config = dict(
    n_layer=13,
    d_model=512,
    n_head=8,
    n_kv_head=2,
    head_dim=64,
    d_mlp=2048,
    vocab_size=13329,
    activation='gelu',
    norm='layernorm',
    norm_place='pre',
    norm_eps=1e-05,
    positions='alibi',
    qk_norm=False,
    attn_scale=0.125,
    bias='all',
    tie_embeddings=True,
    parallel_block=False,
    init='normal',
    init_std_qkv=0.016,
    init_std_o=0.016,
    init_std_up=0.016,
    init_std_down=0.008,
    optimizer='adamw',
    lr=0.000729,
    lr_mult_o=1.49,
    beta1=0.9,
    beta2=0.95,
    lr_head=0.00456,
    warmup_steps=469,
    schedule='wsd',
    decay_fraction=0.789,
    decay_shape='pow',
    final_lr_fraction=0.05,
    batch_tokens=[32768, 65536],
    seq_len=2048,
    doc_mask=True,
    train_tokens=651800000,
    steps=13805,
    dataset='wikipedia_en',
)
Each number is 500 + 50 x the weight over its row's rms, rounded and kept within 0 to 999. Layers, rows and columns count from 0. Numbers have three digits each. The size before them is the row's rms in percent of the matrix's.

# layer 3 MLP up, 2048x512, rms 0.037, rows 1892-1987, columns 224-255
103:467520466463517528462514551474441559527518504562579474633632563560486470502458503431519523466535
101:539505519554610480477500515449496530406528467590500634583451436487518459517501435503496393504588
099:523539612567509545489517464529504490521528466459494525519502460565555513497455517593544510532489
098:487492500484516539497570507544523507505496565512516534504524504495487456489483591557513556544506
090:513507398547492509527586595472495493553479505573497537515575429507457549461457410555458507472473
096:558511381537496469434503422508487461521569511616466458498496556536399478572495545455445456520518
077:558473506488484486483447460515533524457440522451558460534517475450510466556479546505527511475463
111:547474395424537475452448503573490549452501570450495562481547505424453448563482439551495522482565
103:504492534466574520478498495457580584418477568481466499560510509531422557677523472592444530481523
098:497502453454590527482537551468576533433578498497515554514518448506425498560462481563516449446559
096:509474456486548506531631472541575461438474517544493539553520522550462560573479512549476482491535
112:543483431509607494551463506495434508450575524605514501449506407569562492568506501454403479534555
097:440515470473487424559466486515454535502487467532566419509463453562466448487464445511516531389527
102:476489515583534532492457465493519455433517568618566514492485499545649475525435518530525485473490
114:560513574496493509527471580618536500501486641445527460491501403479560383503481427501479525547527
106:462536532539584509422507458490538564451569543481531593494588572418555421589459468529465384509607
102:503532539548493446447531567502500492568481578456505654532505488441535468533522501470500478543494
105:473440545611467540522530489515540506515452526449496508508527519482500522532495515479482437550508
098:476528454503503491513535417459508480521484492512507499463460558427458555503512463490458490536556
082:588432538574509446358489435536511537497524560604550547596598503510554479439437524473496555472516
112:521410491453508419443543535483516446407442529535568598452556526599438468559526511512412490514472
094:499380528560534387510614466503504442482531435464450433514420475520449535538489470443520465497583
113:513498568425453499455486444476506546467485655494552587497558525463445464558471561485429535464569
091:487498491547502482398514490545552441430485638487531599545565509494591459521448491495447475484530
096:469470581659499453484529449473529485495565479619544506441491508447475510551474593448523400454515
109:547512446430556526436472526516506462411526501431409466481521487483515450598513405429576483456515
098:497518561463545430436540467492444497481602445466441542529508429423469450561520436407575425434489
094:528523476491516568464517476550439466394557553570498516510489478542518429439483475501495508426481
097:543433397442497324502556541580504372500436530446485424594449516546415457503482408483582544490532
099:487490577559546485442515520494487470496479499519499392502549573504521482600525523449509447577531
093:477527448579481492459480432498524527497496471581483583519561462476495603578510515571412532542477
098:471528493464458515550491544538537519533460525458552476573542596438529541535479404503443536558535
105:511440489482553539435453521457550516520496593558511472502537578420580563528491550516455531448549
110:513534515545499472502611550506510417561544483536563512526493523491613418484515442505517353520504
107:516455525387509550475563544524547512495445539487551482491532480547511570586471491554496511561579
097:566431532531512572477433524578559534481602495490476558412602511567404450441369546506389515506463
102:511512579614531543423420493573540468510586493476503492556478502455502418514427499498452488485546
103:524541485548587506451443482494559460481512457437522485527550528605541457559509511498423488484487
092:474487486515497479517500445492510454479523532589632464554535395583503420562466488525509503598483
101:557488495564468520487370434528533536582545517511475464459542515527535487561503449456424542558446
101:551429539484518583450428555508462408475395496478469482435507472555388476484530470526536533458476
104:534563429487519459495481432552559494594519541478511489496532411529500439469499437409571493479459
091:514476490506457511486532436485522557524512517478439552490474497509547388484495514394446424518485
103:566515435558486507409501472547456508472437505569527449561594448575589480566458540467392447493521
099:463442513573527559515539549490448467540474534508522455481473527470488541536523555546461498497460
102:541472433535526444505498452548533498521594521439456511519485468492624462621517535434539461523591
090:528464435572478347417501486492520522584515437420453390531560462492602505469449557469574535575447
095:485482492525568515515515449562465499505569485580482434487455434591465490479517514528440479491450
102:502488430433498447501547560501497456519488534496465507509466623558463462469477543398488457470454
101:497528500476524547475509545509468470448444536548513595470545603417546486635476555437492495482514
102:536500505462524470389473525583477499532479574435469510485604513528473401553529421482440470486477
100:515450537486533582472425524515456564454631500460577422446601476508519519581490514470461458430597
112:508483482572513448476440521472517491533627513408509480457561459457499449543531556423481431426596
093:476457428486554544496638472481586466485505509559461418455431481480537512387532413544515369461470
107:523433477477511505402463495486567537548535529456504405472591421471568506544494534424508526421475
102:528510554515489504514609547485475483457525454517490404495481524575542516591517407451534488522553
102:567468509476552457463527525437529462453518543422585542436534487442607452559508536537441446548459
093:501557568517522536550515515495546559476577511586491547490546541514587412641542491468357463445526
096:558452569460577563498475503574517481529476518473484499496486468538423551559519489593450538507475
100:515452438421669551379530437496461476532584501602468442482472523491400532530508462546426516501419
099:479457433458517407505445431542490445545511522369535467627587582518572449532368547512494529499591
100:449388523446564514494496531514668460453527474494507520524436458494477556535520532458559466514543
100:537485420536481412497506574527514526435500516442522527491562498487510492477467553581568465518528
095:508474459508571443491527480535509485488567566447506401545570559477590490577411580547516472482552
099:541523424463519523549539487489578476474516562495485515406453604504467501493476471500483549460512
106:586489585524496473546439531513550493575481483439543495444443485437513498495520518528540508556513
108:520440470515526500393483400468515513471515548495550422568529464601511449533436554503459453495485
099:451489511477474465556535478485501478484455525478508588491517589526478561503525515589485490468507
099:560445494488447496572534558558542500472489544361523562525572424490527493471371472527546522501487
092:466462553487551473363487457550551451521556553497541561483534458557483543504324472552431463447530
100:553392495493602548490453444528546549544559576546507573478498413490437537511385528494376510509513
113:523503479560549559431486578542533474419512557531479523531553567546552529573472531536428439470494
102:507397562431555434488491421463488519515424509495444505581444478507392546571537484441449507501537
107:536453433414545484500583484585465542455510546542560472493489496441425438476484478461476480448524
101:537513389503529520423607398536543534491464493509636472497555527538548495506468503444498474555534
100:496480463550492448513482499597504371512513468485449459471479563519393569542479510583466452496496
094:481391460496472426475646454519527523424468462601537568575438451572501473479502496566548425479516
107:517525550456477501501535441465507516554460519652543488501517497487430513517491517571514519449480
106:544532528648483429496591575394478463503528568477565554441604519439545509418508535519501512476474
099:470505411472474523507523436487438510405486525504589471607510505621474466462406531476531583491543
097:522456497469457521461441395578548340559503618474571486444496453511542443472393519506482485438515
112:545497498439485487473599549481529384402439510561518483578546542482454509517514461499581529489525
090:487470510517574566548553435439554560466570455539474512572512551511460523666513569480406473412537
096:468445498546559471543602522531558526480528478491484411502439506485447458502532509506478489525531
106:466468568499528481436471512489526550476531543545507530487551454536503455570473451569452485520431
101:483510525615441479531567468470448506471473532573550492520495536524495521536506447521432574539507
098:525468498532505485440613559474483453365490553482603499599527515506534428529496580481570485452481
106:546502483569565519490593492500593514495473488512428552443494456460522512568496577438494506519535
096:535525454495456527466424464487482466554531586494464497585512439541478488493439599430506434562498
100:475479582465447552539468489503548481458463550503525541462529622474462530425452375532479521509511
103:482444529544528531465480580515589512513472507447534485463514472492542525507474430477525425516517
102:506473504444529496447494612535484481529484557495534483451496478557549456506530407471474454564534
102:486469472456487547535487577518514484495501526489543509449489436592467502514432539583381514449564
104:456510553503468476507552571449548483407460492505637528476518466546513486554475579561429527499503
094:500471598447536515521549442426514531416543435522512534561469516410491491548550505516485493447519
095:649477470559471426469466485499507471431511613499535523576507448523561365496461423555399560507548
# layer 3 MLP down (transposed), 2048x512, rms 0.0346, rows 1892-1987, columns 224-255
100:486483488552418483585497531612491455457450555456529428495577472598535413415533555503558419427409
086:513508512483418488459556549497553513517461487608397452494533512524554497496441486455442535445413
098:451451538438513465516468500542474550474500467531493495549595489519517417480462535553519558521521
094:489477544526515480449485556503457527556545454529576552472423498486537529465561564449492529564478
076:483563560473469503585529567514505439419524520513502484407507531512515466448605559540557565593435
089:364520545423587407499586530444460444424640509462509542485518413413592545475561494533512500435526
110:525439564515486488418529514530518432477502567508485546459546499482466490492427587564498504530492
106:475473503437487471559479414449439524420475480429477468478541482526455512474514536517541660423513
104:524519486459510501480524538537570507498476527501437429432546435378514538509534458565454581474506
093:465442448526469491536514537498507561502545500391527447480524449455490491528478512533483492540476
091:454461589535476598559519502488522513507472406511459469490493510639464490448539440508481452513550
114:567516493514524516569496402453415534568437453557511610415499431594455491511516534494534535473460
094:502538605461483487550522528497481536487458536449506454501475455509541553599545559526469515549502
096:508482506430560453628466492530456500492562559521474422459504457499430504501567516601533445520532
112:547475417528490530554550568444522444472567546536537510448519462514589551452473527561562493475580
113:428562520491544495459461509535461490474577476510524496463479490540487439451521520540457494465596
104:507489493518528490476651476618486517564427461476506527453566616412449500452486419547446498518516
099:553510558513513511539564554476434505529475494386448482485536415502482464539450552467495458566514
098:520568526502448613561459434517469474514530557511516444475584606455544463509618504499500542591569
110:454550451489460471471599534418540506495502480502542558585475508400476506496359483503509499463586
108:548520565509488492549500521485549447518558573540472565514493360570551488537595487381509513648525
091:491530469469439432479547438458524552475431574488505507518552543447363515537488388541546580580439
134:533387492478575511498492553502407593476443540469538465479557537503471475511413434456373468460574
088:386555502533587480570483497539484467491531445484525492591468473414459542641504440580486584566497
090:387496514467446553531454418464499562515521511457482454381458471457521459422502533520568487479428
110:498583469535482516576418420423493515477493454475367556467525538463473555574550512457407438524539
091:496510513505581545571560560470472551538440514478514510529462586426368382445558504536534520421501
089:609522392502493521512486602510668511526527475458504481440464477486439458500620425473456469444500
094:601430416432466523505557512501499499498421510474575460602512608635446590431507464494600555573515
084:496467528456473552533462457455509525412434440573527498484546465510495549475542487497507453549536
090:526476556461583471476448545408425534522510486451506508496509496483528431472512571407526509570444
090:447545518472469479552494545504510542450464477515445508377473566551453537517532467499483430444590
103:390494593505519493516474491551502500463411492516458474459548498556559434460472455493544571579427
103:538523474501578532534547567474539486463473403439522493507480408571543537441649563414542484489495
112:445492458510552465594526545517512438493604514469568602449584446472584562402552473447528480481537
090:439568554544493479454499405461512572497521512602501542508480523530460522444516477436435490571549
086:492576460578490564503390566479445501550449588481516516424484491483338482444405483484472525482508
106:518589495507503502448439473505538489458565517469451557465522571480397451460601519486563455508496
085:419456473485466486469414477525469497469420479521453493523355510466476578484522519456498527444615
092:359580514484512561447525490477457467510493521472491433473483452562497482495409504500518519578565
096:529455435529474542486425502467485463522501504495562574499515569482551485565483471440530510524513
101:605480509517525451472499496525528437541477511485444529489473549508530522494567514478451516558580
083:534551485534544603524410397483507469554562461536568468486569537533457495557568469481500549535506
103:503540481560550446544588527478514535483560513473469580455513479532515527448478521519560378533504
104:511546454507512538461544542576558517427509472467405444517473527443512457443447543553459441468355
102:575527481503470501534534499509488545476550428484527554479522382519519504491427409497583459480485
086:506494484376383555441449527537487478447585603520541471474579511614509526506574451556462511496499
092:471534586541423435456442442537517460541483475479527616552541553506470485523526570532508444510492
098:463574538433582476499425509526454548526444472441537430403486431508442497511579457479487517599499
098:529551520494520517544509485528524509535482483496533429527520525566512490552597463501526517594483
106:568480366484535567466560445436502435504470512412494366559456505477547459416526481545531559570473
095:501499516565486477580517466483498404583491564507480550482493473500559525424624481451590500546471
115:440442399482509489462522521445500481588510480513487535448452422523500591544629557420480461481519
084:498484503476457484496391457494439541476457491581568472484508515576459446486624501566526493563538
102:481483432509570533446547470446509581541516431402424531470475541428503479472601512471547523509539
101:482516502439390449520505450511559530546588438480528447436545567531447485521514474515519496536579
090:518479380477507488480426472406511593453478487546488507551565513503509533460598526476517487575558
090:523436499497506460505466494563434450559500524589526426491470464539536479440470529466518546627508
089:430621482486445369508551606505520494497484499448464507539433490547537479438553484496505523426596
096:458550634482459619498576588498596488594487529420563552482542408464514416523465414484534527527522
095:505561506455421475482448549466579519522506481490466492467472543441482507587527486524503409451537
106:455534490528411442473513526473375480529459495456514516450492547556564652434489546439423554432532
093:502396421437546448583568586478491586468493539569556569540497504468479501483556537495498548493460
112:532502464503539416550482453439604586610499424455466451359562439374528467526517458468486464514539
100:532411411453450516378539459524459509501484433492524469563468467535528392488523528491472504474578
108:480550570487488415469510495405495512468445460445538500434477559482483586466435416474445539560555
115:497549444642508498413511498527446537486485566492484478627539508433463529517486565517464460407517
090:505467483510506528571518499537530576528536470513555400501594453489439524425511523588544542515547
087:453521450432446532536466525435526516485504546456458471513539459379528496430512477488547505495598
120:500506438454467439507539447525530482548544449490501538438455408561481538407442558552486449570492
098:495496456526559541583548515491545497497445499401503506420463526554556507444475503569469495514462
104:479519443420534536541489518511481561423530574463490466431557532526393550495478485537449497516478
098:437524491484534504421467461491503552464510466426567444486541539540462466533535551407571460578496
105:516489417488475524567382429481490482523529499554490519447467481537445429500505492467473524464479
109:461416567524495461504455601532524512483488499533520540420472529437483443537512501626499519486445
093:468528459501472549555489420510466461554465424453469428466446547548490507484480481509395575513470
092:608538499500499477453432503447493523472511521524453492444453505471485523552522488426547548455480
105:623468519433352522552528476460472569507401429561561508527512434506575522528538530526508501438520
105:601516464519480431524431500467466412514473504442567486523441542522609556371446567427517567492512
097:527463448521532546496459524426471524418465520485493463557513561522446533567564574540514486499475
095:511445550507409501472492548440530479527548467462493412515540583505471498533459549473586584481425
108:523441585487457517500576506455435544487440495510431521473448505612520589433504540596550547512466
090:508492530435424532391474533502498456531490497540424494382404434443591440411610566530564549496500
100:519540457481402563460438379458480418563477544439450548546459596496545508492432510439549500455516
104:446458621536530499607490464504458538453463489443491396554547529430538575543523481576525517497515
095:494515608502444513536495542573475506572503523400521430442419534522542527528589554556517506508519
091:474571524440501529551533510490530542486544448443542458429456475499479580472439542437487511462462
100:531541440401456530601412481544538522522485504463518461460483434530494488452439526448517500576413
090:528603489453522483465384486589462488530519506539481469531445492544455526568540569534391541528487
104:522504521506541458468453537487459464487503504533530482446521458473473603553404492498482635533541
107:515466540536496461505507522534545466453520559469461473429484425411471446439517589469473513370467
101:536492485507486584614484588435442436479493549543596496509459515496551476468392417531603491438500
097:547549556559469441591481560417533547468434485541480502433397452583505562413585534429554505544494
104:514482525553550500558471455508532555502579539439489495513435534449528522493517523497535499456492
089:489477507496470555493535517453510629457418594586565463393502508405390528540487395521484528529502
090:498437468473448488548497526486417572485528454540373487460510514547532423512495445493495426442510